Part of a small language model's weights: 2 heads of 128.
Each number is 500 + 50 x the weight over its row's rms, rounded and kept within 0 to 999. Layers, rows and columns count from 0. Numbers have three digits each. The size before them is the row's rms in percent of the matrix's.

# k: layer 8 attention key, 256x256, rms 0.0705, rows 246-255, columns 128-255
# q: layer 8 attention query, 256x256, rms 0.0724, rows 247-255, columns 128-255
# v: layer 8 attention value, 256x256, rms 0.069, rows 128-170, columns 128-255
# o: layer 8 attention output (transposed), 256x256, rms 0.0714, rows 128-170, columns 128-255
k246 089:486471462480590528580524359575449550594454606511569581521411480484560449484433461531534491496549606478595521530507506572602519389514558521452513519446591454580527553572467436468555437535556503450521446529507468490462378529541543602512444452485475530422497495578405526498479463484546496545546517496511467531481468492531466563416445490528558469545531498522571437489512509477455505447368
q247 115:502435391509411565549537483535423570549523558505477531457534591478554465473530494500515582541476388545520475499545408441375496488491578426513583451445543517442457421559508388549485491358543476564489493562415575503552518446545524521577612578550576457553518449519480553454463574484444601474436487523495483563644447527574494530489558473564416529562532481487552482508527470492512545519494
k247 103:451644592491500410576490541529588466498591516530460550454619470524517533463470496498481499573454487527452508607550486552464533519511569518515491421500554503465514457518457506466579361583489470553491531510620594429488567511471529519519420520511463459476560412516488473496495418527573543551578431548434489474497472433449462464491438422497538425437542529522529456397451583454490495511436
q248 104:499520530423463513458494531541508473499527548491459543525373493507480545486456528528522575432542520484510460485546485480547442471472454480505479548533584426502452549488548524441458511558551503500545459486506465450529487537490435512479506526509413618502462540496538508495446471448526560536555505561460480524485551548511526510510492509434476513608393518519391540512519388477527470516499
k248 101:530475499468498470374500466491503509542502493539526464469512488459498434513585435560480453563487495474470474481555517509502528465403469536487464498483457429496583557502477546518487518398435500510584575512506495469487468410455493483530568473440596485507487490395519518529545461597450557549428476350601537524480507473417454491540504496449506487448586412525557564607484494488449523513505
q249 098:528465459501531547525557485574466485404496453509454564581484538511483506626501434490488575601477450537501505446500557417508524557435574481575510512467538606480490534507549447473434519486583522500534488583477459538541436470539568509420553521453484428544480506470481556416476529524473577501525465483414532467564390540577526555555478567472497571529439441528410542502489459512484434417471
k249 097:489556533523477465529479503457516504442623480506463487462572500511495533416518526436497443501518467462455381496481502515489567406419518562526465468480410533503532474448475575501559464491522482537511552465481560540487507434469539524524542487441449485617464431449459456585533464521566526524510403503476538542428569444439520517467595473463502403464580533502583557556455368493475496470417
q250 096:483491569497490576451507492447599481470453537503482476444606509483448485444489437477504571487519450461518520425504554492512560622523511437537515511557448524480470568466460489510510476435529502576517559556466536458544468550484458489512464508517572542478511538485520556482502481491491460485468512493435542514500547586465433490505435479459548514543454549479577471416618507510476488524582
k250 092:473455506438463474568569508512533549578613546477490511473477521497575480450445445493519494461484499501491575556542473424386430465530480482524451527562487475401493578514437469456443525513498516483502491452483401532497552413484514516474503532488335520542427444385501514555523480433406540617391506587504477491447475550468414499531403563428591441484598468494429568452482498501531539489415
q251 093:497496474480492520507476482559416547505488536471492506445582509513426464425444446475486493489547547594508546498487453388481526487449587456542490537526456481463406413510507401485523499398532487517507491578531503453487556551544481471511577562531519456571574443431531542517532510496577531465500557555504468409446479554664581444524371463508500524562458449479473550432587509491482580474436
k251 095:461553646487606452547529506580534534515494513486496533505466448487587466470584452581533509473527415465544428483589400464594588456590577408481527438552565548541529502497432542485537468471551570549550499409528486433499471464555486527566507446437529548445447412539497475492490467524518434381521425527552567453450516521449423569401537531395504458482545470556496491561398483490509561486478
q252 101:416518501474587481450506502616517461506535466450515482467513500519445526561461361525504524485527528532463595447486424488600468452540562477473523451525571578503404548550499444550500404497478574459499453426415483507537569408529614486508562468469560548600456463477508501444466490448525530510424464580447545436499454459624490540491407480397479484540495484464476396619479500545435551509439
k252 092:534577519479464461579587496472481505491526526515485457546580414514543534431526599490527510461474419523428457541509543466557460508469473447547505424454553434542475434474478540422520462463427451523551487569511591469496554481576516522532534443500505461469489475531535410518470456586407569445516376496541531568509492445490448603491572449515523558543540556569576529540510638481486518506457
q253 087:471523484485579435538518538456540503555529402441474499440510460516482563504570466527482477530521556539524601544513485509556400456570522515511485460538567448506442537545445549428543400468551522507509512442465437454579510371508517556461556521473448511539394507484499429556326507431527488472450437488516441545523532531471543556452521440536579508516503533518474459595481441524526447500491
k253 081:499428433505442543588498488554473574440556545550464508605525479527509482442477530496529500539483468471478410574544567418446326436444516465502515542457435500520391521538514474461470529497461505533483505565522575552511553460448516473577509529561557558449545570530541471508540494531529535494565458553503496530541492472424509523487495480406464593557505532601426541493484559416461371440442
q254 090:534560463539462539500535441534502543391483489460492503453449570524521532475507398491481485607472506521499552500496450490491541534471513484559507466476467509481450529502388497340479524593552521450529518507432455541556600393492566556505514466453497498629465458447486462443543461514615503489537491477384544411527453431475474539484528545542449468523561435540475455500467497635451481511415
k254 093:500440401570477484567509540523580521457466452482455556598565457532500519527424553465479493493490470427404437478468519475480497441402545462463522542320477533486466493441481571543537491455487430516476438477492544535485468439481603470531440467484463496460513544518371463538475529467513600483530483590585569543521500454481625476518532478445539485520554595484474510511570508467450501524430
q255 093:498416568618478506486545532480619550392418504524478507479547398479528518472510461426455401488411470495471494448501530469467487499576559530492405598499452393523489561404447500426459532575523530471527530452563564551485465490457456511456454564554509468460529493487596500503566493531632518466500551491530513449483517402441444513470502454448474504455558586450493414440469484513497520523571
k255 099:493533406545462553528513471534451505524542520441494539462479541482468529539426566486529641516556467403487501531545537453457440525562416476454508567368493474484458494503491405502491498536511466505482514472516525487583523545503570437540501451451484471586409571497428514553450459474376556518422559575510477557457417476590546500573522518569454449539567596470576553493614488533459521580493
v128 098:547542526505572488533522517564506531451540516546531546451495507495516526463482448511516399466504498583517567509582503585506525584454500449616495564458443579378339466452483465500475474473524535527436483465453570467515567453408549497447491529474512533512429486537471497503451534487471429556445443514565501495457470430543444417460464515540545552493543476457535534500510572505492486483575
o128 103:527493592496461508513530446594466528496473491467470456440535510495465428491428451496523504416583551488538539557539505479582523557466496512454520543520422567402473473476452518525507501536475544449379501507523481479527597429538417488528488581541489557517464431530495516561394401573528470452527491548551529479467482553475556404505453497474528458540490502558518428406463557496529529498475
v129 094:518502464401453545497629519489496493479471505431465384558516433511473542493611422647444478497467490539525573447560518508560507514396501492495474486530485498408551504542488524483527478549443546456573503541474491432484565521501416574477489539501465483367438594515484519504516471503508583485583535485587566600473466455484407534461396412548413487377435464509552498506486463468513479469567
o129 097:482461482560516483480449587524494476438454476537447500531397519545518541593458454537488484452448606448487504515523560541537525492454477517522426457562482511490523557554481576508491389557497670527411626568529445462477401565385456529470544446439455501473370539533454473506446429496487497510505551513536513523492454501478525503492543503539435510467485524530496539547423485443523548501535
v130 095:507483525520519490509478539522517448542496501495472530521467496504519495428568432458521542425446536473484495430579526484506541383457485417447537539395511468563510465524491578423472592552423504429460539505545594486409570540529460468400543560542507578434476527539492488508404392461554478529485470526555347551434520456647553427417422452416401500462508495468640506491524465415454457485584
o130 097:572421543528489511528477606511575466460523518473478473518496558559545482615508481435413505496485531454557373527556613452586574453495577521458480575453437421506557534498412532487520534532449484485377588524479514487442453529462445445517531533501461523482528463511396390519447545557486541417502504470505532504335491463532496553466497467492496379482532525510593448479525480389539567533458
v131 112:533560436386492570473566526523506527477538477574498443480522466488475631514440546484494490533464542476495551566385470592433466535569548588452515484429609542414415458494521500496554473400449474475444485533522481440493514572512507454508512526496500550477549523465482467501531431554426509512460543454537441491537512484424485482523516471562397513501564429468490586439425544548447554423533
o131 116:511484412395390461562517462468509474443471524465437524451491494488492566544539523530517392575506528520507515535466428494513428498463536552437550498394510503554403469488523563467534454489446474446495505606477493483500532544627558620562638476577441557496488540462550531571524524480524486528486530499570396539432492412557513471461410465583489536452576431504467447489461482554524496391422
v132 094:437477480542433429474542451480445606530516417517505503472581451498458473519515586504443589519482473356488555473436499420502483406515539618501499462552527526453564547524508445534524415401457491525472490581470473532525463447507525480503436377610518519466544438510525531527463490579552529476461390486535558497497480560473467553448603434576476603512517587424498568476548556611490561456539
o132 097:473549458458425506481501466487461502579467475551506551518484450464435534536498561563490538506521500496518544474482502523477444433596517576498506467498564437509467416504595414534417423491465521561520443593461490443488445446528541489529429436526557495488555597515431678511409464462516537475517537462482439620571511568446503532462492472480497452383566493489523559484504531589466505490528
v133 092:489486578550516472608460502525479541540589500537554449434512501492518627496453472357487388515429501530521457470498475602379486537500432478485556498465498449553492465391499643532473520595534450504411565451604514580440450458498538469491545524493473520449570435575504466507469451543470525457443551512521477545530516497591544493478340521456466450494617524534497434507472525488444579504503
o133 094:625417525553397539561525542523494595528570525447482398516506450445559464485470487454548446523470466589512502431508419508543502461506536469445584572465493562422513504470461503566523508558532478510480479550539597552470490512549602456531504543511493480488596425463553491532521447566543518400519550482502575500554421464568506510439412447379508486438659553402473459515474497417474543527478
v134 089:500475408395533586556487360498448548551427439391577532561437500501463482409446525482607578427448547518469532492488455518561468409528479526528511496572560415498494478436476594485565541464502515504440469519539445541457471472539551471449438549509521530509501509495580487485506464449493531576550568492443543548481557503532647391437555482493511486487509551420433562533530520593466561503504
o134 094:561629481421516557492542486466593587501447593525549501516493457427550510602517548549549443510499404537445544437376501479531503496512515439552599572477503520475523463493427558465480477537466501485498425491469598480468485478485567470547524511585470558468563486437442492487509489513509513518495488431584461520366488475559586542506440414524436446525517504417533530505531413476468497486535
v135 086:491532401554576428518446399506433548542613443464506504480536513517445606429495567540477570509533454513470485489363490543493484439542643473490548509601539526485550541638498501494586420451491390524449471514522500480497526529554515563537366423517449507436611486465476490490432386525466513476473548477523503583488540538487585523451568476497524438528492561451470555564592528580487497441488
o135 088:503544329518469524554451453540508510538651558477469548405512496555483643595528579573512446521442480453541553525523479500416494510530520475452577495499573495536418453597567560510501479504533424499508418595539557512435498477583505542545487492498456557487540562459468507513377493483533432460492505427473466580406533509490525599466453482439450519449442476538492584516535423484496486507498
v136 101:485480500531499481525508472513479440418501483519421532484467508494517500568602563495448595596450443365496515509472490459479530418507460508420493546409481491543634557556493481609402520572463580417512558417522550539525443597566450538486529533456488578543537499510400488500515563504525454476496449572557522451455511556535428401572448447487381476433570487484565494457578411391511480605554
o136 106:502482557560641489576519534518471386572489365569472559501464505551471522505521445450479615551438510444542404473541531456438551517524560479482519484493433536528509471544518492483483469463432523522507614465504488460459469498524524603495514446497517517506554540574381511489475645452406549503567474490570511572565498508546438413553491501540469461392560474448522450524487476500489507535459
v137 095:484484527464478502490456571476547498483448435514486462491488467508489517632505314553546468461493581530535499532527488573556509480512390543562457540584557519485499538558526415459493521530517487534448541577503457444545451501424486452513574592465488421478501527467528543494520460487519461559481552527440539450453461431508498610457471520525454617484538497502536499357492546503505464396461
o137 097:502512525471500464406473492439486434413418484484566547548557534562533480535451474515544469436502536482506454503476434625453573526475411524548482498613429462523573582505491502431522490579520521498441620467534451412560502454425538507400414611473472407539477454470540577477635489478510506603438496527393536447529513512543541586438465502469447479503501502522488413436501633563447450477521
v138 097:560614508473571491489502601553532494448561563518477466494460520517491523389520477504560540442561486481494517510500481570449493568476470436426479468397402560507449421411496408511445563428473610436496471448487493509486514537479514491536479489506517570450441494463481511487479533461458470437512452510528509389552435538354419481499428519498519440436573534573479453445365464447464430509588
o138 101:492418567489458475510647496437515541445535533558425473475488529538425482485511440439507483511519574531484462548487497493449472492430499456430369460424465585536509460407465422448474595462415519450473490484459459600507517517530461558571517468558446595476494508444483510491505555495456561555553498568517567405534526438464458480457539581495582485478553526485509474441439506496487398490493
v139 099:471490469515550432513438403521510482486493514493445404505458492501465504498510518495491486562508439490498451479443461496339495439437526516406496431511493556464541617469482477593448549528523460492544501419501511558496479495570580477476465503469495639516526488381466554474495488624457559447507472435531440411497526568425314536529484528520555449547535602565413446448579399476554498425387
o139 103:470445454533581495522522506457566558559494472507400500536538516447438550496525513530536524571482446432470470571523502504308471510467528499415429465465537463550468520510597491541474507546564452596628513497567484577523486538523487534532484401416463522491568551515415546501461507487491508460459569454465510483652575490492408490509482469489441585449506568537475546489532470517499427479487
v140 104:491471533503473378426483508483528454558492498555455535542601538504525481513472550420467536484612474572496463606450521401457461516546500515500447451528472466519440558512490428422552425524505494506519501493535550468531551511580477513520478337512518420633528497470548495527492544468562616499508510436436518568536413586489519594494560482522527517515444532514438504608510544504502541511446
o140 103:410449443429505475542501439500542462505593595552537476478531479607503552475559521447455593516516447613510536605495454510446355399519521517532406484479604487566450501477581491517484436450527450478556442514475555456570572427545469416556541468424573448569431550528595444445431530453538519537495488470464472525500427551446478556518526528524571581552408482495519560596507476511514482581482
v141 102:521563451440527491531514471503482507455471473444462481509482496505452545461531571535488594542421465576521464562438494494592473509575498529574491523589475482583551537464499538498527552474515503638535443462532437469566493464556477556450508430462462473512523586522483455512525484507556538492505561543501593539547525468411497506472487543600491605521467468482419553479503441458490496605534
o141 104:511544417487529509554486498519421491483556473480516589480464492433503532582487569560529482513458498520505487532456480535496465485437455519564540431563482605638409452521562625530530523514564489500526550545498481423541492499528453638443559526539478539480466552450469511489500501425537514579517516486560531535517480461474558510454501563567463565560462451488464570580471432463544516461556
v142 097:542527479513556449478437517482490512458488502517476448498573498532570574543610476618472515454600461462495488497460442479517489502472538583509489546557576445376504529502472395508592449489498474572500463529549500484501562437557500536603545500483495330424524492411497480477479383495565425420494469575432555567557495457549569562526566402537462517509483520507621554594506589492515473491485
o142 101:485477391515466501435474450469471548357537483525478541436487480669457446479511485501492487552492425527599552532574483561373523440523376506485518422541571406532497526473460480471468480515549499529403472476524448438467530490534563541508519512492494473547488509515547491485506458473496406534526571487421462582490435446529609526487522538550446550443486493549555564509418545503480509576497
v143 087:519503512521452539544641544510496576483522469531503458421529509496470622559429389545450437550432544560548422512458499596453505581486441560566531464547531516416487475511543518500490521599469484509440535609466483495522463553496508540477584538529460494483516487525478524505524545532536495501448594487496489524491469431436491542526421484503479532519550480518517471362520467512459498423441
o143 089:600502471660435460505481534564443564530469454455538480530539511445549586504428491567553463452467515460518513431477435585537528514472466518539559460611543581497479462526513528527531515608539557482522625538512503534512515527523517516471433526480509436506497470518608544593545466550531466476450585586453475511468500481515507451468451495442384537496583493495393417467462564500456533440489
v144 103:496528522481497469603524450481442509474508488447511436503489479490496555532548463475514519499577497496504452512421471514483456386558485427494564543487488443445493470604526563603488408537465570438518505492528493536458447611543545507493469403438369580393526492523527522534534552547417449535533456444505525513476541473477597477490538442445477496501543475442537478512580514511484542435524
o144 100:458557599543395510519514449559494478526531401497514479530473484453566548574552529509482512476512502475628478447542470493478561529542537462463543493528427625567483426527540521529375437499422513513472486491528647455447513588557463527552513445511368531386552575499513558565523576480474453524551499428551449585482485448451512499529479498507421509486488508369481465466513457513488472483476
v145 093:549491482462445546619505402517581421507492520499498446597457494498493475486480393470556475465467472543514450539581545611499495554462511520465488528479544483558487531471510627573517550556483475506483523452491470511460473570593535484438467466394400564425450531498494489516459290506501522491575532368526514549502490511477561388504510550497579425450513463526442484553539514476524565508474
o145 095:554418482530502477500492454469587493470511522520475422507429548494520623560483453485510475569452506436432517509436528545474528501464538566466462614462524597415511585450445610495569578517456444423537517507551551567533495608450502533462486402455396507373386507482481394567503447559524437464522553379546475451494516469481534513510412444487508509551495513494493532610505471409524418510555
v146 083:508473605520526526617592402508496536528496532501565481487507548461451502535531484378570456556513537456525506576513492499501492541454498619504523439599514463420471531542561508505432461552580561524516498508448478567504447573514537469489465490595440524539478439532570539517571542484376483546456497419514552419433502610476402510453575467509565521431553535535472446371446473559540527444481
o146 087:561466637504423527566548394496567517555432479463556506586526455393468500433551526463548493461527482518512527534453452513462411554547538513515493490571530563483485469457567407448480446473410559570550484473478585514519492468413517398577473402437490357499547495532565577543554462575479440519472453453554433491476562642515432465474506436544507553465522522461479411473481470511535498389468
v147 090:499482491609509294534479423482508476549556486522552512599543574501557488447493474448511432510622434583504489526480486518437486504580485440464502523611449473581381498509502535488591450622488518513464491485551496488526515513557514442484411440510381534548555443471540481528543525513427515511474400525459559446508497485499689487474503531468567520562460547479524466550545545505474499452546
o147 086:521497522467396509478571425533525468594590540484542446589549504561542500492605496503536525492528423479539530468524457531497528506550475496406482474586482567590496409394422465544485493510519459459513454433453540481550558438650463416498434479443485487484525469528535526555546501529497457524529492426518539515503520500491528551513428543459573510590516506461462527525527444549441472593550
v148 107:471497493441439565492549521484544503536381382495525479672489524499476413425461496486452601496520430517493453467581515473563507549471447498503463464535493501599540535402521536485474513590475592518477498457525474449495501451494436472524518514501564510574447558479577456487539495407595500551526493524491500476494443455473588326473495483505492526525477506468455537544560411492480494576468
o148 108:536543552414534485410548567516493496512430481490549500588500569495534501479484549499514496501469406530408426531438581480571473482559473520601514450573607491565593551412397507560483527594480492401501548417509441451573521477490464454536472534517501468495492413515482454431486533471473553550488561526610475473434421478519557458483518488473506514543518497461439519516459484479539494564519
v149 085:509496440457555517468501557542523481527564508602526522434434529525528514453447495502530498429498562486472429473489555499465468454465543467549440482419512493473487523415478484400529479495503470485493501459478596498510575447547509561453561543497580468516527487498541595442384507399594497491443483358476470498537531492442400513438534481478503466631485544494449518468488467503519536438418
o149 088:470466378446571490541514527486532580556538498580580517402459468523559501451520483572532482525493527530431473515464494568486500445460540511497468519366585436489469522517498541545545601568514500547519511520535534510540458515591450613589577586576502522553501453441451500511408498478618535516555440517392529496421504456483469499498584495544433470533464449478527490452483492408463435493468
v150 091:505471379473520593437525488477471543519498507469463514555487508504452476495468567502440495536421578487458464529508517470497505474600432471468503527503442463589536463500523599503442533593448580459648432360444484476512543532454464556433432552461464475489514555516530488512503514438523416460502518515568545496503558447473499509503495522453541449483481371477563530470539445438487525597601
o150 094:518579547533575562519450559508444490469482440520500491577473491435511503498450509535434507471476576436404482494507524492604606526526440526572527426464423532456468464454485552546508571532503545534560481465465477511456467651462519631524516546489507508506421495473448495508499583530427508446481490452646538525444429431510444522568524500503499461499512389504584477527505435420525523486536
v151 093:475484454408427490437582553500509504478463478618489540547546456505492478578437494500442445507565570441473445530538493529533538499547376503506502513433499498539486335502517415483512533385509552516598467483433438494425528485431598422505527554491556499562501544420488511511529475541545395455526528522443531428553494488501497512585546500537571498567475468507630542517516540520438524512536
o151 092:410522527428518506363505503531447423499403475495460478593546445583459451453508464560504500511511458520477495418537430533646510569554497530495452487469435399478508455404479481408512587536564496528555473465459441543470532635558502564497559575550556489440552481407550508555614530501510473462497579560473541492563475463555475484539421542502486502500528477525532535513570526587444545504545
v152 100:487491442587512563551498534458518402573553422478506566541577469505509499479563501455464491567486487606526518550546530514410471512504534467412520549614495485671461442576498522493515445589455402478503527485512551498498570573526486480428548510546429440580522534515443478561495441435548557475494400556544439582495538509462552441493451431442547437460503496486594496621517485516460524498493
o152 104:543501422585445515591519476490590479534602512482520467498506517612513554462503488454474554574440504544500490592582502526553524484526507549392538587566469452487505472577477596529638431561487429434481510581518558509487485542485520435510524490449538497518493456527567429553442448544508545426428447503510445534496495508503482553429448503472521399549596523521533416584474439518454595571505
v153 085:544536507540480526430541616550566471480472553625450538487469455498487599518510501567527449486439492401524516497596590570425526504450479405411501520498498590501479452481535559500488539546485489556572492513459546405512478499400440513521542492469516409408437587581461502537423493454514464487498524423547444519548477468473506534510506541524554476522490426499450534505466507448495577516479
o153 089:535477517524455495427459504526474478401598484470498481512474507544381505435450504508512501509552551477479456569546505528558477418478508516447504535439489531371469529453456517526605678491480519459542554522481381584474474584405453605399448590476530446453444453500481444480480462488509457595511532587447503459505465437456547463501526528562581417520551424500449482481521583461520556465577
v154 100:542517484539524414511406547519480510558564517549473512550490485504525527378513616478421548499533439487497524489515466441456454455564531487447532507442471535548431488459481567497525518553474468530542400392508533491459601461504455458543393388458482445448497561516489469510407443511502523485500532440539427539547522455648613393516469482509483442573478505513582564667453537444478611556434
o154 100:532448470499458509463491551527531495431691535496398443549462489536393456493522548500407523588530465528547483486558519466540427345520519481441528530452500474502499476462430545593538542472533487443457368557463460531488549559483466509571529523445477544462484494509516389482451515428523474503529555487497504480506455382475558509506499484509576488561551464549530583562483522417521533538393
v155 092:459502465628527534488530395500463542529538531393521502445399469496377534568472511561570487541449456389491501451434495512452555512460603529403575514566578498433574564616504494618525464480537470482547494493459479496512435607462448444539524499499437506455506428548516470528568554590445381530424501543511475463501577475558442496538615492482490514490478459507467545414552429520536525466512
o155 092:539590518536472467531476459468445552568460382474492550467414480414436539458529603524501498511539493389539461473501521492443503491504440441398602435516520486477514505602507434509528505424478531502563512470536470537396483569448462534505423509491503522472462551533486538532540456479471418534397527502536384563595601552480500397571501496553544441471489458528511500408604506472538505406545
v156 096:546564487484443433467550604498497486574465485528489609519484500504524596501430502548444490479490489507497495484497550545456492536557395343604490428548370481432421460546519412548600476485495557491493493510503439553486527498475434429539443563477535309468534569521467453518521593544521474577560513522415578543527506439524703456624517500454490452479516561524559587619426546502456523521485
o156 097:541621487544506462364464511586435464456606532472387485490497483487480411490528470487424534501498490505518568398514495490552482496528395335525548461612418506512501443543438422566520538499519566439511450503433451577451575504528403509480492574533553536506527497468564429538590570441517446588512493634444539544463405412550579489591356489488521491567575516488533521471468554547475543468498
v157 091:504428476488586478502409541443474494483558461427502502540516513502512501420450380391560515460444558575486542439584508516417511457559400465551533523605471495496420476426506524513482549505538490415439497454508558569452515479475496521432479555492498458503528491497509527501460384457493445506522403496459519484528529496498516485486439544458457472495566506519428459545435551526488564482467
o157 093:514530466549538559496507521479524514477501637465473432515535474550495435513505395492512497494436490574474512401471500526538607535497425486499514528516373539392494494452435491571504572528491553523474414548521612591460571588573529489501451538529470521531504478463488499521568560522506539438438455531551507558552520434547457555530469433450472438455623524505597491461498527556410462478550
v158 100:526473530504534399452501488499522512517516460495466520556457520506553467466458526473522435447486503500496547479534487460494534468522467414568487500425572518526454557503501540491539547544508589377462539409467523546510418518477440504603425486459509498456475457589505507519466503479546494550527483522482600532506480429566605431582474441500419509484539476494531596577497666466492512505505
o158 101:526523598429560461387471469487474488505490509525482480474419510563425514531478546437468524482490550457490502448386539485518526436483494429566511481467436570466598486470467511538518537477440536339445540487514433490452510449491460444469485538530494530483458458547481513473467606513468440515607513540548486531522504480468591500599472458490567503521478483489481569532484614450517518524427
v159 085:482468418507442496478615489491471502420536472433462503507481476511529502478485485592494517579357483398509573479498476561450547472453524484435490520501625544466524511428473497509461656479517518466478534468465524449514491558559484602507559546505524553468495481520448522480500480566494438428477524549515465488482530517532456438489465517507492430495552409500522537457579413440508488424576
o159 087:539524395567587473526493615443460522518417471532442547529526488547479521441513420530560548553467531339514466530468604485443616480446520508452537552475521523438468430492413541477563603522484532582535572453507463512412490522495524548496486447502516544471521464520421484544451524530466448493512565600532495471535590441542557420504494532525543440397553459486514580478582517496509472422502
v160 095:527551449395512536427473567489475509453558453486477479483526497516506503404421426493499524558481558507486492516522415521547490616553460555521466516449516548517445396392468444443524516466498442449493512465510527458512602455431545555531658592432494464534523547457487471464550386513503414460456504506477462449549541452503443489431376538500519507540516393516465496507478460491465522505495
o160 096:536471373502520521503517509478455503419495531486460454451502504542572457489479424531503440581471452544429451476539433530581562518427425581524466513463472507540508503457441574484527540580558504423469516496490489451556609521506522631528609603553493565519460465410619487487525483478516527440435568509537509476529510367610561423419480613452509526513582492550498479465461490560504475505495
v161 100:483473476500527555535501421511448522496566360411456522452513489492490469441515565476472531614471530455520537541442428481561476453514519524465567515447537541452461466562485486564549488487551455430441523514444510535460520521518481551513543571605451536586521486505497503425567594474589433454551467468520538473496548452522449421506407452546464503520568506483536524580577547603480630475564
o161 103:484583497500452545526613548539559529628484490477469542479487413434516526423493536548488526533430440467511542498455474514523458491481548563509622490488476488488491411617546496543496455543489485439450534557541503481476519474497524453504576577628459514562584423538579516510519555514472479432509526515544466501531578418516526398479497483411488450425525506487482493537555570537484641513492
v162 117:559578548480558337483530500529509498449466493576456470480446530499520457535504403466502490516566490486514426446462506491568446438531484437524439545426482528431420429530538475473512544512463433548549447574457504457507508572533514488465352455430448508398489586489562540482467574558445474489469498364503538479455501500414503594446525532494537486448541569510473525480583602454490506430437
o162 117:492545635427527533433436504558569498466553472592469465564535508476529448566466440521529542450507451422539577508491517529477526542507526497501388526470478569539471456460515472585474617458469498496555492559425561504518541576549422568430436485468464517456553516423510503510541582550494444472570536462414521441458490498459516519546498562489443542407506494454478443459513619396448461413492
v163 098:521490502475545474464377532498527534473515425473491547479542523518574520479562417496542576407491491574495612533488545495521480440563449501553459553529425480490466489516459452409424515460495470523426505597502532463514584422505489570466545499461562391545462544481480511437448531435530561492533515557525523533445456541442511502355486526458543558437548497441477504521525508486455490499581
o163 102:545526460533496578611506520522564525410595542505528489440541518582574480553470405503486524434512520554496596646513509491411559477489465504525511544530448504477469527548457553473443474495506468499424476552463613424528541316491558499517494591507558503571522493420431528403482423497509618477507425511483507436358462527494507563408533527486470487474496480479537451455466494454477461542526
v164 107:534509526511516501480415481459444468520496486565491530444500516491427486477382530496455508486490551594486376465511531452433527497506420524518548489481445470536526571480492515563537489602481532412526523472540557588553454450512481463426511528429551393545553443454555505481482531444597613519490463463455487480553526507439478456549392500473489508526468517496532409532492476577460548654400
o164 108:497592485553541484480519436538408470577558484564521473392418485429464474501505540537464504493415452611400406379446429579563550515513495391475509490476471514502408513499527469600444560549477512504546457504579533526544468491514536524556492455544568473545486438567545468504484518396465665489484487528496461588575466482457484502625483509496487504531505586476576422515481458500443562580483
v165 094:527410468316462486349410535443484497443501543564490465618505483509499476469379499485474519504590502600487448541481439416464506457487461584471515497492555505523498478412488514492515518525472638381617434405446530526473535511541532514543557554488571558556498538408566565460544488476582524444530505562410429461546508542504446449541434416496499412612447406512523478516458475483457535491487
o165 097:400458550447538526385548538469504427494457505564467458555452472564453489508516515518502483557506415532472411427440425521539528488488543451532419504425450458541474485350470528474456528505507552469538477436518482476527523606539581538612604495520558515503479505499577536451549535433517546480510624574512445566458518427542469468559553583581502534560488436502482547563504440501435486480461
v166 092:499538512442461565502445531483478471532504429549452441414529459505475542493490562543456464526402588580518462499511540545442485464480449518560547457538516483448576529455481568576491557519502483479471531466563567548521522455557506578497538538439573313456485494509473561452454494428619631474526479475494456597528558502533400572460339473510409505529527486494620436534491524513500530530489
o166 093:522524398587475488490528568505429508464546483554505531457431488441458490475431527497443466526430548519430491505556505632481574459461480502532572572507515520480459556561589526569484560580570513580386532501595527480469408485461638502488590492503534456582515409572523520439446431460488610510514537521391553521505458399564485578508525484468510491491538536424615485580424526489477567552498
v167 092:445506563476455474493487446477490534517542497466546488513505501481575377471444549393433502572574481486492448499491516436611505563557549455481509419505587477532543458505534509496526515449500532520496434472527479481500528503513537478577480429538545530541466452528572487472615599493448493490521418547428505440502506522597492569462504524476533539583455559522538496552507522532525487444571
o167 094:432586620434429534431536560465491473515448465493522507629491524452569422440506542499457474471529449467466504470535512449521523555516552504602466508538541495596585483481494417536416524414483444494443449396436544368526460487528502396476497480527574496501483464472556566441543521510463526556533521462469529451491524536570459466478570567413612536547465524414474549535482477547538483468472
v168 100:476476520543468423399447522517472471525531599415501557483430516521475525603476530552517611500523538426471441422441514442585485384410541483512524431470487510471574506541483419523513478459514460490576494500490487554483467445426554545499515454540507539327488483478539528541462549555443531519483525337453471478555521470463507571502569510402497519560461516518429496512497520492541578465405
o168 103:467513514564546534416472497474540541508558516489481491463519493449462493591537533514438489501522490516560491475530471455581420428471518478528476465420511513491506487583536413513420547409555551562536394532490424564469507504368460536485479488482468534397457511504435453524468535434473504489467518457395513574539515471413498494524528518525442471495395530532504538470610477505569492457475
v169 088:486461507531455437501524520476461445549509444461530582434484518474546498443582516434445591454457494477537491415485488448612485492527656536495497561492576525521573528662530473510507457534517453439429526512526475525497444549535467517546483418602463554464526416582520460464475463397620484519460533503432385512417428508638542431523481480471464449461499523477466457485458511574497547505422
o169 089:516502520564501471473524568511512381552550518493478542459503440384549622523547544460434470490494450533536460415470513440526377490483590494517538605523592475460534532571547429459500408431451465323400499457517470436506494462450511412473452419501465479487570435585640477474504535501507523503471425508392409482375490507508528542515536441439559429446468512539470500512518526452505487470445
v170 086:528478433481490482442542453528495555573548491456525540546463479515443462541411565617594555350528542450524512510459502507542436364568499531529510436494582491528480467441487462486629509470491511483485463605419480500497450460520483503538521476559484531402459490470516549548509513513466512574485523490475439489566567475403611539556647504522540537514445456452401522601484561540512621432405
o170 091:491542429486436506453519468430591511541532523533555502455473482461492545602533589574516499510552487579528504396426515576544447407504464513501505460384524497475506403496515562480537578458541523459567435623502406576494506467483487510510494484506478541408447501471445542541505488485505430559464551474448438565494536397413532457487518530582482426595453440519421531509608483527501485456535